Weights of a small transformer language model: vocabulary 2048.
Each number is 128 + 24 x the weight over its row's rms, rounded and kept within 0 to 255. Layers, rows and columns count from 0. Numbers have three digits each. The size before them is the row's rms in percent of the matrix's.

# layer 2 MLP gate, 704x256, rms 0.0528, rows 495-566, columns 0-63
107:161121093111132140129077145146124126101148147153086123117150092120129121109132125111087097109097141119142132119149144120139103099097114102109107123141159146140185133133129091180116108118168126
104:102109149131152178116154129116144091126134074080122164133164123118132166144119158170119136148153130188114143105103133090155109153140149104131152131136162117171062141118142122124132095134129092
086:144129122108131120111110096083128174136113098140207131144123152123153111121076104157100152100125149074116134103138111191194128115129111152100112102141097094108111120119154174123097134149127136
099:125111128157117136173167145103108083136138113124187160137157096117127127079102118112132099111118092111079129152116125166151131119191153123110119140146141140165101122102119089097109158146103135
113:168112170208132122149116102115147099164135148155140147147124108155106109080103137118144135131113124123108096112109102128113126132152127119153138141127160093196147131092102133106174141114131116
098:086123074135154131092134128082165125143123067140120150122158140117123119138132104158157152176150115133170110119172124103091128104121115115111131120127078080123167174117086150137123119095123144
092:146152127142125108139107116139100116137119168125101125106154136082105145162161171111116139144112166150137152142168133117118148133137097133143164139149156108104146177117155115154124151145178137
095:142166131137105129110148120102098113138126102129129093104120161105145120140148187126123121154115152138105119153116134126159159130142131111130159077109116157128121095131141167096168109160154092
093:104113128135135141121038091116129094144139158129137069128118120151151129103129123133128093136080131149151131140131129136119126106121102095119105163106171142127102140122099104094081175129151158
087:112131120117141217117100096120123157156103119163087106125142160144132170132097142141145135100128121126138132128104134156127159127113095106166174139118141156137134121104131130125125112111115096
096:114118136142130153151099115164123153106132149110097108109146126120141120131118143148105160146131131134165141115161118151130127155117109139154103112101140162100129144178166110138135160160150118
110:145148083078093102123105098150127178108107131135125117126170138184150134126125137197095148129109114145162129141129128155106142126129116125094112135137089140123123145134140102127134082167132161
103:107121133107141127099140122152137119109122174161136134114135138116072075126145110123130112154136160126151123127136172113161150107109132132084144128070111141158130117145126176129166152148168105
101:131112107135139148088097067135106116104120134162086087146125134124123089144160115143147133127105111176111116148106131151120116134144119152154122180139135146134150167121126160113188143176126145
095:149113136101127136158127117094127133121107136114108169122181119126132140138116143132111151133120109138140120146123136167095127119133121090174148148133146084128148176111109126124106143151125127
105:140149115131129113104163113096139096078116190140155152113112166151131108139131116104137141137147132128123164130101134172122139115117103157126114143105145126108109119148114115151121114110104108
083:158161115126134140072131129131075121094127160120100114133142158086151109149139092159117146216128072185170117145145140115097103111105150134117117123157106129076096150115114164135161174124155145
097:132146127153102147085102157126136143134150183180126113161090165152112090116136127103119111131137142117150112190114070132167117103150138150094106127146140164149121159103138142125158127128108105
109:117111163193118123122113115114139095170122139118147122128140130102177147122121111120127109156116095109156103132139152100098129100147157132162128136117104141125115144132113148133167112108131132
087:120132149139149112122157137098132129146190155119069169133194132154149071141164112134129111094163077112139132114086147129077120087121123107158157120126180117152110151138093099123095062134094149
119:190102168148128132108132124110128106118157131126130112135133136152146157101122130117167142114123150120103118124135108097195107094174119158117149098134141126158135124148102130151137110092139112
106:122137158145129127135143107147094120134101119154118170166106114144149129122142108124129111101104141144114127115117091126137115144115102093118121169105104138137141145133160113134125181107131122
111:129161140113132107132126098120121164119103143132128124117121144122111116099117102104136140172089161130174135173160160137179120116104095165113122089109145175098143146127115122122179176129147140
107:133113146092150110154110097081110099107101135099115163129135131172122154140149119094126157100148106153163159159121168146130137124123136126124083116125107120084134102076095171150154127120107129
094:097140064114150111096131136182084090118172114121149110137125139125099161177107128144114114116126128131120124102092140124172144124119139097168111109110138128139115136107118145173109095096137123
098:109139126106152126106118165119103195127132161123108148109113146108078164116157140081111128082127140117121152123084092082168150117123134170109134121168154146097108130109126138117124124127125064
117:114104177125184161136097119138124110104102109117121134120118094163092131116099091133147096137130146079110115134134123149159148144102145101101117163106101124131156133162144072083138122095099143
112:111114119120105109131086095145121083114124136129145131118137118125099130180161095143129118134132165111122124106099125140117122135118122123147104118144106146084110143127126154124134108099128085
107:118127112054162120085142112143125101189127121180144107155127131119125152139105139145102118168113141120126148148139120152153112148139116139160132160111166100147109157084112117141123132155123150
103:139122138100138129136170129099122142169125142140116121126117151098135118122127095138127100158138118163136138118161121163112097130167132141112119174087073132142146172107123110151189152106161158
101:114099132094162154118108118108123148144140120141143090120151118141170156170123152110098148143139120172135175141142124130126144138101120135150116097119121138083135143086128167114106089137153120
094:081128142089132151134141128125150127139107134165119140116143135102107124152128140108064116131142122117107161133089090111161106141149114119165171117120150164131114166142188150143135123121143153
106:109124144170124169116135124152085121180117124104105080160094142117133114123115105173150122160141124115110120139119113114058131110157159138162139140137132142136143133115137129152162165109113116
098:120145150125139158155117115110131110112135116189175119086146180135110138097149080119133104150142096128121118131133164101131091136136076134146116091103107127088113102149151168098167127123112107
089:127146110141167124118099107155125158130091117126112120098107125135145124145130137151103126145109131130137182137135144144150102170132141109170114112145153112124091145112142113156168156139163132
088:149120122138144140144129116117105142093116132123142149109156097155156142191134129113122169129117095157071147148138113105140185125112148126117165100068126162131103118129108101124170162108107126
097:097133131134159174129103147138089109138126160105088101144159106147148128102122150083098118158108128188146098115147149143140141115112114104136134089111138142139139167093142131172173111124151124
115:132173134118172081096141113076123081138125121107097102097134115163088132140149088175094117107159078143134131173125111160115098115125144129141117105130091130111166115110125140109184124131113107
104:131117119081116130128153110117162158096106165131131142165125114132115165111123105072129189109166110127129133163114124122126116135132116166138083111170138143072107117160117120114137143121163131
111:150185159157123133105129122081094131143133145122104090160117085108100142169148113108113135124127114115158173170146129097138120079143080151116143125141135169138158147120157155142106145140138104
099:104089111117123068129133139093079086097140090096107143092132160137130149124147144119103109124139116162143174106119139112133145142079097123157137109131084175090142120161115129157139140141175119
102:135154134168149161117101049150106171128115100108133140089161125160156134125134110140142095139139118093166168104080136153112121158131103086143099149141099152144138176112112139125105132163133096
082:130119138125175147136078139106110133146123119116101104165151128170134131131101151127179167092148139140121125097122144108115126171123115120155126142146093158108157156087100132109099170119080104
100:142127149120143142110128106130123134137168156155117090142144165113098133083127104107116141099139095076171139113124088141151135116137082148139121127121112124104130095140108134162163125125120110
110:113115102104090107139112118111097115128130081099158107108161122121125175142126122156087130168130102131140202132127126129093106137121103144169094129110129127123115135130132157132146140153114119
096:144164122204100172139138117154127105152167149131133112117084140162092133170115120135158119090100102105155196134087131130096114135107181123140111111123091144088171113120132152123150140122119143
088:173137156097120112116110118106089156126152104144134117121160124120113175160156120159192142100145102099143173122088117128108098109117138097133138137137124127107123093153147091124103129148152156
107:127115092107098112130135091108106131076116118111113135147126145100098170124130124138115127121122124088132128080107127153129158172098118132163120131126119144111116139131126106149170125161122176
103:135143171098103127084095107130127092164139146079116155139179099119107081103149193134121106155128110191112160137108093144140138130132103161163159144114155153120151153141112124115125107096197127
088:142110104154126094122102098115113081102121144110132121123104071146104150156150090125082146136125134146106156154145132117136111137156141141107113122095154175154106129116133178161142131142113155
094:119120091133106114131131097095129133128117109155103146129161115105108098157141107144104129121108078146105145144122094128090100090092152092184151108138150170159109111137107171082133145172136142
113:128103124140129143131120137117148108125135122159158108154130123130104162146086138101103108124091117152055144138111130100187124125190178119162150152129159116109073104161134110161113104105130131
102:111125119138115142117094107155116105087123137130112168097121152145079101127106114131119178080121137110118170141097143140177152146120144141143142110142116123140137137146147121127090138162120133
094:124137114116122132120162097134118120137138112113131133111118129111102162159132111103100153162181113099141115154121135098111132131111124125149150133155136093091099147102165153169182121166141126
086:145133104099111112157136140127107082150134086110102086096121154137174168124117127096119149095099113135101137140128156160150111163144085105121112086135106090094099107117120112121140119151085150
101:109179122119105147121138098102118164107149121112141116117148145123153145127137146138132140120105139151135132103136149122134109105131098145157128089099124160068131160162133156107136126125198135
105:143148104152120141177121103139134141158151114136107146118138181130162100176131165120129094136167117135144159132117157085098104075143155089137121119112128115161148120128154141121140088153155171
100:157136130132115135075152126096103107098139154110102105109099175125169122135161112112131148165154120159174133165131158158076123122087118077195131110115120149098146131120108136143173160143167130
106:143130146178169126136088131161115098129118155126100099137125107159106110117170113112144129118102121110150102153145091155116150137128119102107143150153128125123130123162151147091170128133124142
101:114131083112158118093130082103127102101146098146111153127105151143148121109070112137121138135100106113140160129116102143130105164142159166130069160088094197136106122147109110114155121153144147
112:145143149151113150142126159101129109082128160128096134124115081158137082109147151169101115139102149141139103153121098124116130170144166102145095189157108103146129138141106088089149092131115122
095:097113161127155113097144100124062124137129134106109104143177127101108138115151127129126147119128117120144129114093118127110156170178097130102086147127138197093176132133154105156104190099106132
079:148164117127141176111154121077079114127176085124109131121137124098144137123122150111145175136185098137130138119133155143113162128105123138109153136127122107164144112144073160133142160172117142
093:122135179137086178123160111124093150150121128123145114148082147106130114121171124121085097137119110118117125091137117140105111128134126121133190150132136108119075104128097132130151076138155143
099:108132085107121094129136139157138147080131114136153109143139125087089159135120169114055128155149143133097138119116120091154142120116105145127140096104137133107146130159173145129084139136165109
102:152135118114161151123147113115166116129137095160144136101145087160118147131118172109140136099112131134081137126121094108104110170125161126130150154090133105155133143104099117173093081140148142
101:144091124114132139075103128156111090126128118121103124144149157124117130133157132089129135187092089105152099146099110108130134113128167127144145137151108136104153119106153118146159135176121144
106:109123126117152114147095102133109140144137183133118150133118150114135158139144169161152150105156120096132171131118105118135130132125147142139157140114172173126141116114150147122143144173109160
102:098076112107133099161164116113143155090093155127172099133136153128108168136106132168120135139129149090085121085156109143123192143125087109130113103138132110114090106140161111120164167160124105
101:110129174136167141144087136155114129139145185157142119138173086150096096101147177139130147101140132140135128167097119142135142166108091148156105099125106132126169127168123096086133117102100125
101:146138147085129169144167156091137127131160123137137099120173075125095101152126155123163160122143123151116109126078125129106097109102177139126111147132129172136148084149089149092125135076140116
083:152159098126135104121136104078125182119159121109153161133132117113132099168093106110117114144180072138152131098118110087136145145133147153092109093153102145067119131152133112109098139119131156
# layer 2 MLP up, 704x256, rms 0.0528, rows 495-565, columns 0-63
107:155138155097128127155092133151157105127129110128092175109161108159168193116136117103138159105128106105117159147115108143138109132081097138145075138130125115119103123117130091137111117112187163
108:099141185169127143166086131130134093157145101087117129133107093141134113128133132096141136160142137164114159162149103149104167135097187083109159149143178140094155135102127152156124158143124120
088:137096085118143140125069093117169105146147089104149060112184111121131091123119124133127112155112112131119138127140119194131106153138140113128143135117117109139146100079114148156102114127115133
095:123097107103110110095071128107161125106112168119131148127132154138145160081129108123154121118094121174127159145108140134122116164139182125139158111154129140093143139114105162148126156117143139
110:121100163151085145140139114097132131115150106079114129102124096151117176111127139162151135131121100115130146131095149138127112096132134126135121099105077121133126154170160144171155107150125108
099:155160122135107141145161152097078127116140112133128114096129070179114108117134121080154132140109115134135157103104122114099118114124137162114150131080108134111140083100156092138131113098134152
099:117132093124160126115150107116097130152129106126120144141109116141115142124156146113144172118157101102132119108099135117082130114082126153193114115126117139134121109183120136136134122127105127
098:144129124120173155102126133159091099101113095092139060079097164121152176148135165135100128115120134105139112151126103112173126137156143114191127139103148118144120127127124123121128102096125137
095:165129128097136167124089156093168139150153128185112165154133098125126089160142170095122102059094108091117116128133124124154131119122113090066148140135105141155156123149115081097111154146118119
084:151133125109128125122135124144082101153140111141128141142159110124083085123126116097205151079133143137108154105112130159131146162136138127146122127093120147170160123133140135134158092102091131
100:123137120139160096152098104097099072091117075117103126169138175148144134114156128154104117124110133125139113080099132088164118163174150118185106094158133137135132142111102102114149154141100165
120:113127130149155119111050165121109135142176118148149121133132145126118115149140138069123088115151134150166149169142174119161121110135099133116126126122129124153135113146170133150087158104089107
105:092112152149124151135163140119165100134091130107146130102132117123133137098102079121134123140122196154142095124166143093188135079113128119122126135099129125160114092110116114118178174085149141
106:103169137143105124155103138106144110135136113109157157130143113087136141165147119145155104075135104150136169122122131107134118123115114102109150110094143143136140100173136135157085106132129110
096:147123154105131163156126151160124115101142094129134145128104117112106095139123128145137124147127171111157129149162161162117140094120125137129134151126101128124104152136108143112112158122146126
102:122112115135152136140178153104136104100115173087146142097124163118123104092089098168129116154135126128063147122073149115138123104118134136163132131077137130090086127129122128161124115083107101
083:148168117150126137093148116159115118134120166092125104120155122108163159167174163100147130150146138167128163157131148158099121160117136085175119128130132132093130142141137147081154175123104115
094:163111143116115111109123136164145129101111147106121131102139160167161117142118119067146168128155111140127119136126141174156145145093127103101123131098089094102157112130094125156124132139107115
105:112117149147112115144107124148138116160101126147140098178097146084138131116168095094121117125111139152143147136106135114131115147129136091192140116113135146103105152144122159124144107125140113
086:105115117148097119155116167172175122119140177115091200127129150138111094148159125129133151088132137112155134064127152110125141130062134132156156116163170110140082150107080134113102063112123130
112:129086111119127159073110148166149138143141142135153113167140130151112114137127135141116093134110132151127118107111093112146139144143141096154128143122128136169093170104144102103097118130142116
107:125189103152156102117076141134119132142137128169098126086154134162132163175121157095129144109120124110156155122107142108160141118156123131096139152132147134130119131172145151118101097156143146
108:106129148137083165106119181130139130114132125148147117160154123078140165130092104089097121128110130100123111094137110139138156062120142115165136107167119100110075128138129189164133136119167118
099:138085127174099110108160096141133139088112100101132166122110141104154164124115103164104132152101127097073164104135127109124131118159117095161117121136089144082115126130140118115143149113136128
096:126119129115166075084111110122161132134167117118120101138147182176127137139147136097113143121125131153143160104149141127141121150089150194102107124096143132113170152119143114085112126138113143
099:121098140156113128146139132118114109128121125115152150161168098134181099134141135169121187101173112111153147105109119156111115110092132157170154138156143116144135143123136104107130144151153112
111:156098109101119120143113128119129176111155139147147137137111115158115147139137109076091112134142165102164139162154108124154155142100160086132146128141118103098183081144101081162137124066128118
111:129092109129152120165141104171138141153132115131136108143161108115130153135120165160107119155114152137094147106158089146108093129132112123165112102115101129085121128099161154165121142151123185
101:132091156123089132152140113084141099106142126077107134071162139138147081116124120129108146130144075138141149124087141122123094080127110124132137105110125110135112091117100130112165125150114147
100:170127170126183126142116090125155140170096155129133127128062142125132147126109092075128146131124124117146124132123087130133123145136107128090117129105094130135139169127106145197172151114109168
107:117120101105124123128130150176150157109067130124129135134125183130138170139179150134114088153062138108142107066124106088164140162137085109150119130140160110103098159155144126154112130101117153
097:126130103095137101109100139151194173101116132166112099140052143119098126104115142140137124119138138132139117117167136118131130159136125107119156124133148117136131134122136150096092159126147127
103:080112130132124124152138129075152095109130105139140199101146118143139172120114135128112138108118109143125133113156121129139120089129125096073110127113124118115125077142119152089112086141129138
096:123162087120124102125094049111134111102145115095163092096173106192152108132101108114135140140111132105133126083142125149098105118106125110134158155144156082129137137087129088144141132091133165
093:102128132096113126114096119103147205099078150154122124071118134117140147140157117108126141173126141146121125160140153136142127125153107141084132171121134101106131156157138120159170151109123122
086:134159131133143132091141172107095146144108117102127154148108125113104116144132141120139166121135120159117119140131110135159161111127084153132151128144124133105119148159158116120137084145148090
095:147145145158113148119134191131070145111135195134097138157127143129147104117123104125125123134096130134137120148155131136168131164147121098144136127110118119120172117095144124144146095083091106
116:105128147173130129135102073117138072138128107105142111094145128094141141144141113161110147168167133124104118105095155124119162139097124136120140108125122131129108150147147174125114145150129129
110:120161129130139109152090138136154182116121148153118129152149159125142112141146115142105112119126141109156133106139129156183140150143100139144120136128136100183151114148166167147125138131132106
109:068118105119107129128120111139144129134150119126137130086178165136157110138139145115127105103128143159130146109127174162129135154155141124122148147095149104144100124135104151155130132156142126
098:124128100107120137150141113142105136178094203106160146189116136146092108098105161124131163148095146103113129162105111128141103113136107189138111123132137101133081141107139140103154144131154145
102:135134150153129167116149071153143156120136098078132159104125151114132125085084108167126121150145131073146148110078132153122118133126133080161118096164100108130140112129087140111114143108157099
086:119161153133161135131120110127117103108106124113144120148096140154111162133159126115141132097137194117182144122125171095127131141107117162134165081156134147100128142145106119078097140113119116
104:127103124156163145121110175114116122148126114132163118124102071108150113140112130134129131136123170150144102115126132141152181137086088085117135117148201148129156138157161171082113116137100155
113:116112137132087118136117105172136100118115143140137139133137138137142147086104124115089131168112157150090105112134140150151114128103120131134125125090153130101109127085150165102141140133090138
092:130117091136148095115103129134112131095159130117115117169168151146114159115159177102113142146144151145156121142157158132116110129065121164128169140152206162150133122139123139146087115110139110
093:092132148093163130105109166118093133107157161083149107132151162138094119128109149079093146106141144155166165142140162155152128142132102126117133125127182143163156155149089127149146113129159145
101:140128149153145183148155104127163112165127117131089127120127120146157093129120150129162144155111107162122115147146131140113161110101096130060142114092120141167149134165090099127139132076117085
101:141125119126152160121134107159164110122085154132092155184145140174149135094155144131108126104104152132078105127151078119151148099122085105132164113118126174145107112162162105120115131094125107
083:106143109110094097133116139141110093123135143143101117122119130102217119113190169105157127099111111123136147147154117119110123151117103114093134130169150114114159139109183138139124124140143151
099:109128119118133138140111151140096126110116128123152145149117142121180145165126111124151130151125151130136165142146143089119118157168115149111151107088118091063117139077135134174137155075105104
108:069115117099139105138163137092137149107085113132169100122139119133115173130078101117105145107123141120101139131178157148123114095127160111115095106132140091045106067150114115158129100127169100
102:140089149162099127146096118140144100109136141141093169110098105134132107093128118117102215103116185149136142130132103096155157159129135122118167127189108131135150104147127123131112161123100125
097:105129130119133105157111125106137099127120075142101107119140107118105115130164165122184148142145107120123128171151083114092139119134123156133128144124098088096102153077112134168151126128091156
086:130182114140143101161155126102184118135148107120110160129083149121156108140164111095119159143145106118142121161162103124123121135108139126128125118131125142152131099114105119108136130168135169
105:114109149118156136158091136122136175116160149139104131132109112129120104113144158126146125132139133136176138125137135127139153117142146124111141118146142104129163157137132148203054086185093125
101:161136129161122175122114155121126159104147133169052093186096122133129117109124161135116138116105140120101089137070120091198119113113120141111154155164118118147128151134129123131130119142119092
091:193101086126106113138149150128132118112113152110098109117131163112125102124138113136138123105160170092129126131127066119162119134147161105157182137085154123165120160139128108141130141098129154
098:092125121108090129153127107121144118109119099102174117127118109110084159140106137086123140154164151128129159155134157126096116096119152109122104161115126106148173136139120127146095088101128082
098:141131113121143141138161157107163137097117121110123081136058142155107106102087127115158106144121162123104111125157139133149097160110143197146072147147114184144132107119122138129146104113118171
107:124084130136103162128114165127128085157135133141144114150148127121149122136152117101131129086065112107093124155150147091155126134122092117120165140111168180127079129151127162144119124129126130
097:129091085130149107092149111134123099109148057114154125117154127074140157123146142162143154132143101125108125114133131102119131124110107208158049070119124181128128104092153140126118159134105158
079:134187139144109130150143119111092131113119088102155143126133129137125140163141164156095115101137110119119134135166126156105125131123130130170143172108117141173133150135104033154118118135070136
093:177157148085191124113146079121150116119158090099090142080097142163136113132103134130166176113077097085137142122098111107119112138130132124109109152153117127150143105135126126157123117130127190
101:092130124110123162107147141155155094120089137141122118140118140120118155149140128128139138165122143094143162101137098137146142134149140132138128128116126119108080166182193151126138093137150099
104:112115109152133087133099089167125111086118166156129094122128149107135171127150131095133126148169101121136153170118142111149158127146122110149075086096109154084147126134165118149089173177175097
104:092143143135130128153123128091076147132104159122114135126116127103140165125154134086098135117142129103136198121127129098144170116107136105154126119109114095117099149132170140137132147125141074
102:161114129141118122127130164090109120143151127141115165122178121127116107093181129159174119155142128121155148121144148154151130136110142131098129154115131099153139098135142087094085120139076178
099:140095128117121147100175146127138123143093106103162108150126156076136074102080113150173158131089117120133094097146140102118136084149141160113115137136122109116101090136109107117124132088119120
099:133108116145139155138158165115107125132129140150144119086123100118141098120129150173118109090144117134097141083102132146101140204175093137185094122094111122146124114144130125092066118160107130
103:150178118119126126138159114107133102109106121089144113109113105137085149139152158136111147117181115154133166134139145123143133104147124152140112117104129155138093116152164137123150112143157142
# layer 2 MLP down (transposed), 704x256, rms 0.0528, rows 495-565, columns 0-63
109:163129130074135157138094153158146081098143110145100148111162131142149185114138122110110122104152122122130156138134130141153094136128116121142129133105136091115092128140120093130193123105210158
107:153155135136141173128102087137130144103104109128100117134165148121151150122092131148112115070103109074142078135080119151143104161157117144126119144131111120169123173148107139093122121136135144
086:148118143138140126121149121139199155119147120161160148120106113155138136161142127120147156121105144140104159125103110104140104088153111137134138135118131097144105112164115119170144138177102165
097:099132138118119131099124113166123113133122095177124138128123091149139090140128139158115146105122161103138094152123126114165146104115117132127143164137134123201129127155098130139107100117128141
112:129093108185181112140141099118121123147118159109125107082138109184128137087093102144101122114160089132114097161126106099128130126112122119117128121127159127119099113129139100133135125143111135
094:070119120129117162089142101119152112096197047133175151100123126117098124080132080154122156119182114099153167131137129144100161158141124114135120131125077082147107161133096126139125094090177132
094:094116127115132133146153129140104116181159150120125095145162097112182140123148180098144152106147119112133111109144156109128137099077114129139153135145110104142128140139116127117161106146154146
097:114099134119142116126144146154104125110137128135117166127103132144131140133100133127152132111180136125119127145161119090081130108129152144140120157126173155127152138110158068114121125136133113
097:152148111109071103150129110125083135092075091108116148126164116080143126157116112122104111167145138164132125120149107120122134115139146158148135103086141156139114125145105114107126127140151122
091:106122103137145165148110117123073109136044099123112136161163110107136086143100135115142162087130125133130156110108114122114145129157131132160136108075123152160122172120131118121151101099101123
101:153121114110170110128099106080086098110138077096122163138076166142156145143132098117111120109144159121166130079116101074195135138130122105117115098164129077116144143104079086135146107133092142
122:095151086111122105104081133149101165138127100130115136126146135179139126137155145146099102131135110153174130168171157150134140111119103102081107144124114117131112134153146100142086130144099154
106:145124099156142105128155147117067125151086125097110096137117100118123124126097128138127127137133136136132154110141136106131090125134123117147161163142123158076101138115106125142086105112121146
108:130133122126120134119119117137119134107115144135113113110143168104121090155142113168152106108103113159128123147118145133116092112130100147107119172130119155104186143160148123131133109166126120
095:120088132129103158125147166157135093124133071127137122154138147132131085146134161156160141140162131103169113171144170109143130114128130139122121135127136120111109155136111149137091164115128121
103:094155146119130143136144165078135140148148133122140129080103140068123109129062109159097099143122133116081099134109141125161132132125143090119125118118140147131105099113120167143114128112162129
086:171103141126119102063103141106121147129098119128143127128087133171134124155143104125124122166101110112120102148100176131128136101104128155155143121172141142089134114128149126105127121146141157
098:076128136096112159160134102117116099170129094137133114155124102118161138162155156138144130102110052079104190128164167132066108134123137105159130171159087107092098103150143113112094132117138198
096:146121126139139141149103147128096128128077125129103124094118094145118100160124125110149092127148160164100156119136139160142147157135116096129098119109105158137134108086133053120144117102143132
086:121146129130097162117122149131120082158146128106132120108079132108162130127151096159121106157149151164133123123139127107136142133146139106104119156130117086129125113128097105113112111085132128
111:103141137139141151139109106092092145132154170142134094128145096051111173131169099117161130142120119153138135109124157130149111083135092164114168105147116147100137087115125128149126122159121149
107:114187115177159109122116109145106154153141141145100148149144151172147156160118147106144140102146156124146164099112103130161161123133098100111132180135129134134115143165166108115128141123149126
109:148157122133131148164143115104142150162145135120099143113118148096095130114148157142115135103126097095114111167126131135090104128143156129113119153117089127171131170122176104117144102130143124
104:125152072171124095135102139148122186114138094096124127128122159122137127120102124165117125153102127093074101069134116125106134173114098111115139141142118147149121138123182123169161103103165144
094:081124157113102123113144127125174111092160106130106080113131154152099167130152097073130102145141121099145113126131090089153105136130089133129098088114090143140092084127164138134170124110128127
103:137118119124156102115103180119158168143127178146124151142163137143118117092140114094138139061152145111115113092073130096122128128148154147150104137141146154120122096095147141083109109135128089
107:112135164120174123106147151139101117087097096134086127110125122120126110088104142149143121110127104157093140145142167140126107176109126175133105175092092142128164150133145131120114134139132124
111:098123142119139141109118112157126130156129122144101077143136155111132158165123150091104130156098142110109143115153110128100104093128124127116140137153151142148083109170171110116119108133123159
100:122132099102157112104119126156124127120185133169122144149143100110144151139149144123115103165116143145124097171147101152141134150138145130145145172152107164148146181118104112122115152151105105
103:132115136141127168119135163108151155160085170115146137125111136148132146097143115102119143093175129140122165120118126105155143126140120153153171112136122118103115133122112133142136138138173121
105:104139112100155125112130153136128138112153129113138120144106145089158159116179154120087103157105128142136116068141127146169117142149083120172120150132158139113126126143147135116101115135119148
097:105148127168135113085102116111149117120133115132127086151088158149125130082087128111168125180132137123163156139171096151112145118120108129108133138138147079100102145116086171096098107102148145
103:139146143133134104137119127122143140154158115127141127063153135142155156151136118160100159132181100133151127140139130142061119101150074112087120126137152103136135125124145094138166111157124136
098:124165147103106106179147090121138130105133150163192073151098170159161113080060130153140112119105113116111129108153123145112115089133108115173155104138143149147129126141146178111151144140112135
100:125116102126153139131127150131142152132126158153091137050102125086145129144119148170120153147105115160124121178131116157134140116169118139153169134142133079136108137117174126137104172105110139
087:147121076118157089124091125098180118151004127106122113139110152119121140120134102127103077116135147122171142116140145102109100154124114149099113177159098159111164107076127151082145142117133155
096:128111127118107122074092129167154161122086171125113133175123135078136149140117113095138119117152167120161116149159133125160091154127097133114149111103153129096114088124155160115142114117117099
119:147129087133121127129127120125104128123109106149110142162123114124153144165135114122084136144124127107137088097108143124106157137154107122116143142108144136108120094157140140146140113117158101
107:131121112053110130111152131121104142130163157124100126140131129101145139111186146095141142175167126125073134154155140133120115171130124145115117134127150103049086163159124138138081123154116114
108:115172132153108123129135103090079122116155137108129105140155097131106128150133119113137144119142123151164166163152147162146118115140101144114130131113170137160136117155141158144156115139131114
100:125149142145131151101113106144090154150128178120134142131128109116141085108110112112155165136108115078120098139126145142126108129155133129134128106158099086144139133099157158117163114155135125
103:098125159126111163087162155136150096141093086113155154093114103134111117114120137156103117137134110109113119117133134106120110111140136113140136085126092113130149109131095159154172149117160120
085:153138138136114110104120128158138087109020139112134108118119194111147157122124134160158169113126142169171135122129140115130161138124127142128156101192093128125198113098116117112099160126117141
100:122107079142142121170109089120139106138141180161147135117132073118110103115168079122101118119153135151124103124121118124137154116126101128141150139111137153129106115070075129133122122127124080
114:141151150158125149103117120189134103132160196127090168151078157116097103127068131083155131101097144158090072099169129128211155133131139113090117148108120134122151119122141134113115139124138121
098:161142103154158124124143141135108100146080142097156112185160166131096176173132160112155144140105116082177188177139137103104102135127163134131139118113116127122159155131132142132113142130124115
095:133133131119138168138147127127115120148171114122122094109164131130076153144161122144135094118147110165165195124114161117130145111156124122115139132124137136163129127107082088133177119118184169
096:092123162161145160088152134131136131166248128177201146091135117126143073137119127140102139102148119147112141136124143138161094121147113149111144092110136100088105099126122154141127150127128123
105:101149120117105131164118166130106129122142095150108132110081154130138148153108148124113159127166163125156105154169183108156113135094116130145115113181097078165108109094121134142114134164127114
082:139102129120115088151126096097127133087234144107118124119109092127145121151173131162155111111158153135129178130109164138169109147119095180130105111130134185181105121129161172123125089126115153
096:124109179119120146120131150117103139130138152130173124107109135134125117167137133155126124133162120171168164145151142141135099138135125130106121135107148136110171143095164137159106155151082117
106:130107100115129102154109168155144107095082092150125105152130105128111119107120100112104122144145075121142144103094124162103140099131144117112111118143118126115111088128104147123155175113122150
099:107103124132098141106103139098151125145096123112085158122130138125156157059150116121111142102121130153120110110171129118141125141122130132130129126142138102135129134138098150163114181107132085
099:133144094158153137130168118144092138122181117182126111131150111139139165171132097139120099108129155108166175118093145124135101088138151118079157133108157098137149110136152087135097152096092118
090:134079151139127130090135085108132135133108163157169131116108112169122101104151107149161107156150128155149102108123120132123129117127167169147147130140149115143143177135062139147138149154126128
103:126155161096110133169151128091169179092148115101135111096136094089114136113114085140135155156150135135128139090114119130150157106153143123124144118099149138119149154149116106134146137125139140
102:162118107170108105101136163168128134107077137150066118141136142149138117127095115135083107132153150152078081130104097143173108101100124101108091137143157149162129105136137098118109075199116130
094:119129113137147061140146172125127144105096091110114131118182091139151116158124136122061093123144175167104091119147129108161092136089106084110135161131160152148141093117154152131128159146121168
100:117144147148091109117127146120103127132187092109138133125167111079059152143095137090112135147130129103150160138133162124125121129109165127136138125118133101144171156142133137151151082110142117
097:142119186139113139154147185124126140136066095128140115143151125127151131121120146114124149118113162139129105097122164118144143085134125138146138092148133087124138124124130140110104170136105143
109:131167099068110104095137095208154179107106136125119166123141134144159149132124139130108151139141131179135100114138149134120151102150119178127115125131155141077158089102100120138140141100159134
094:125132142123144145160154146105132132086061087132150079127101167125125177107122102123137108126144133118127146132144155109129143098119126090127131088147118127086125092061170093127128124126137144
087:114124105156125134145146110109081128088183128118165135151189143115115158159172189131149139103123156143144160131115143140115091113097122128157104102105114111142126102116095139133117165085135105
092:147119085121136141170187164133132140131135151101089134118143142095145101161103109101147110153126116120139069145139105128140070102097079135126133148151183075134096169100133142136129107159113147
102:153090122132155130138118102098115166104073092122101148109100137102136113060125163155122067128132135111136145164116120113105135136167130128111159145120152103140129152136132159125099167123083137
103:116116126135122147113151118125162126124102127177157113093145096115131173105104129115128137081156101095128160139144114124130167128144161124139108092113151147145130198123120083150103127104149145
106:132105141078116150151065119145171104114083108129158082125091127108142112130128156115164132161077115146147116118102128136098145116125111156152148157147081133107155128142109134128165157162119188
101:154086099140127117134127134120139114122047156154151171135087155135130146113149131161104135122125106128120140111156148147144107097128161160107106154082125107139146127174137091085143108124124146
101:163138153117121135070131109152100105110140132150117127112112106127154122134131140107144119107144134152135089164117149119146061104114134145114146131083102183140154141104100167110098130087136156
099:163132161175139143134065089119153095113086151115187128141125146131110114100128115112114118147085117124128103134132138144156087147144134170152114131114104133113173144158142120128150115117123112
098:113126177147147134125111136128139138124035171159107115159156126076177115126100106112144093135147135089114136093129100110142118136127158169182143120120112126131148115107116148142141116124133154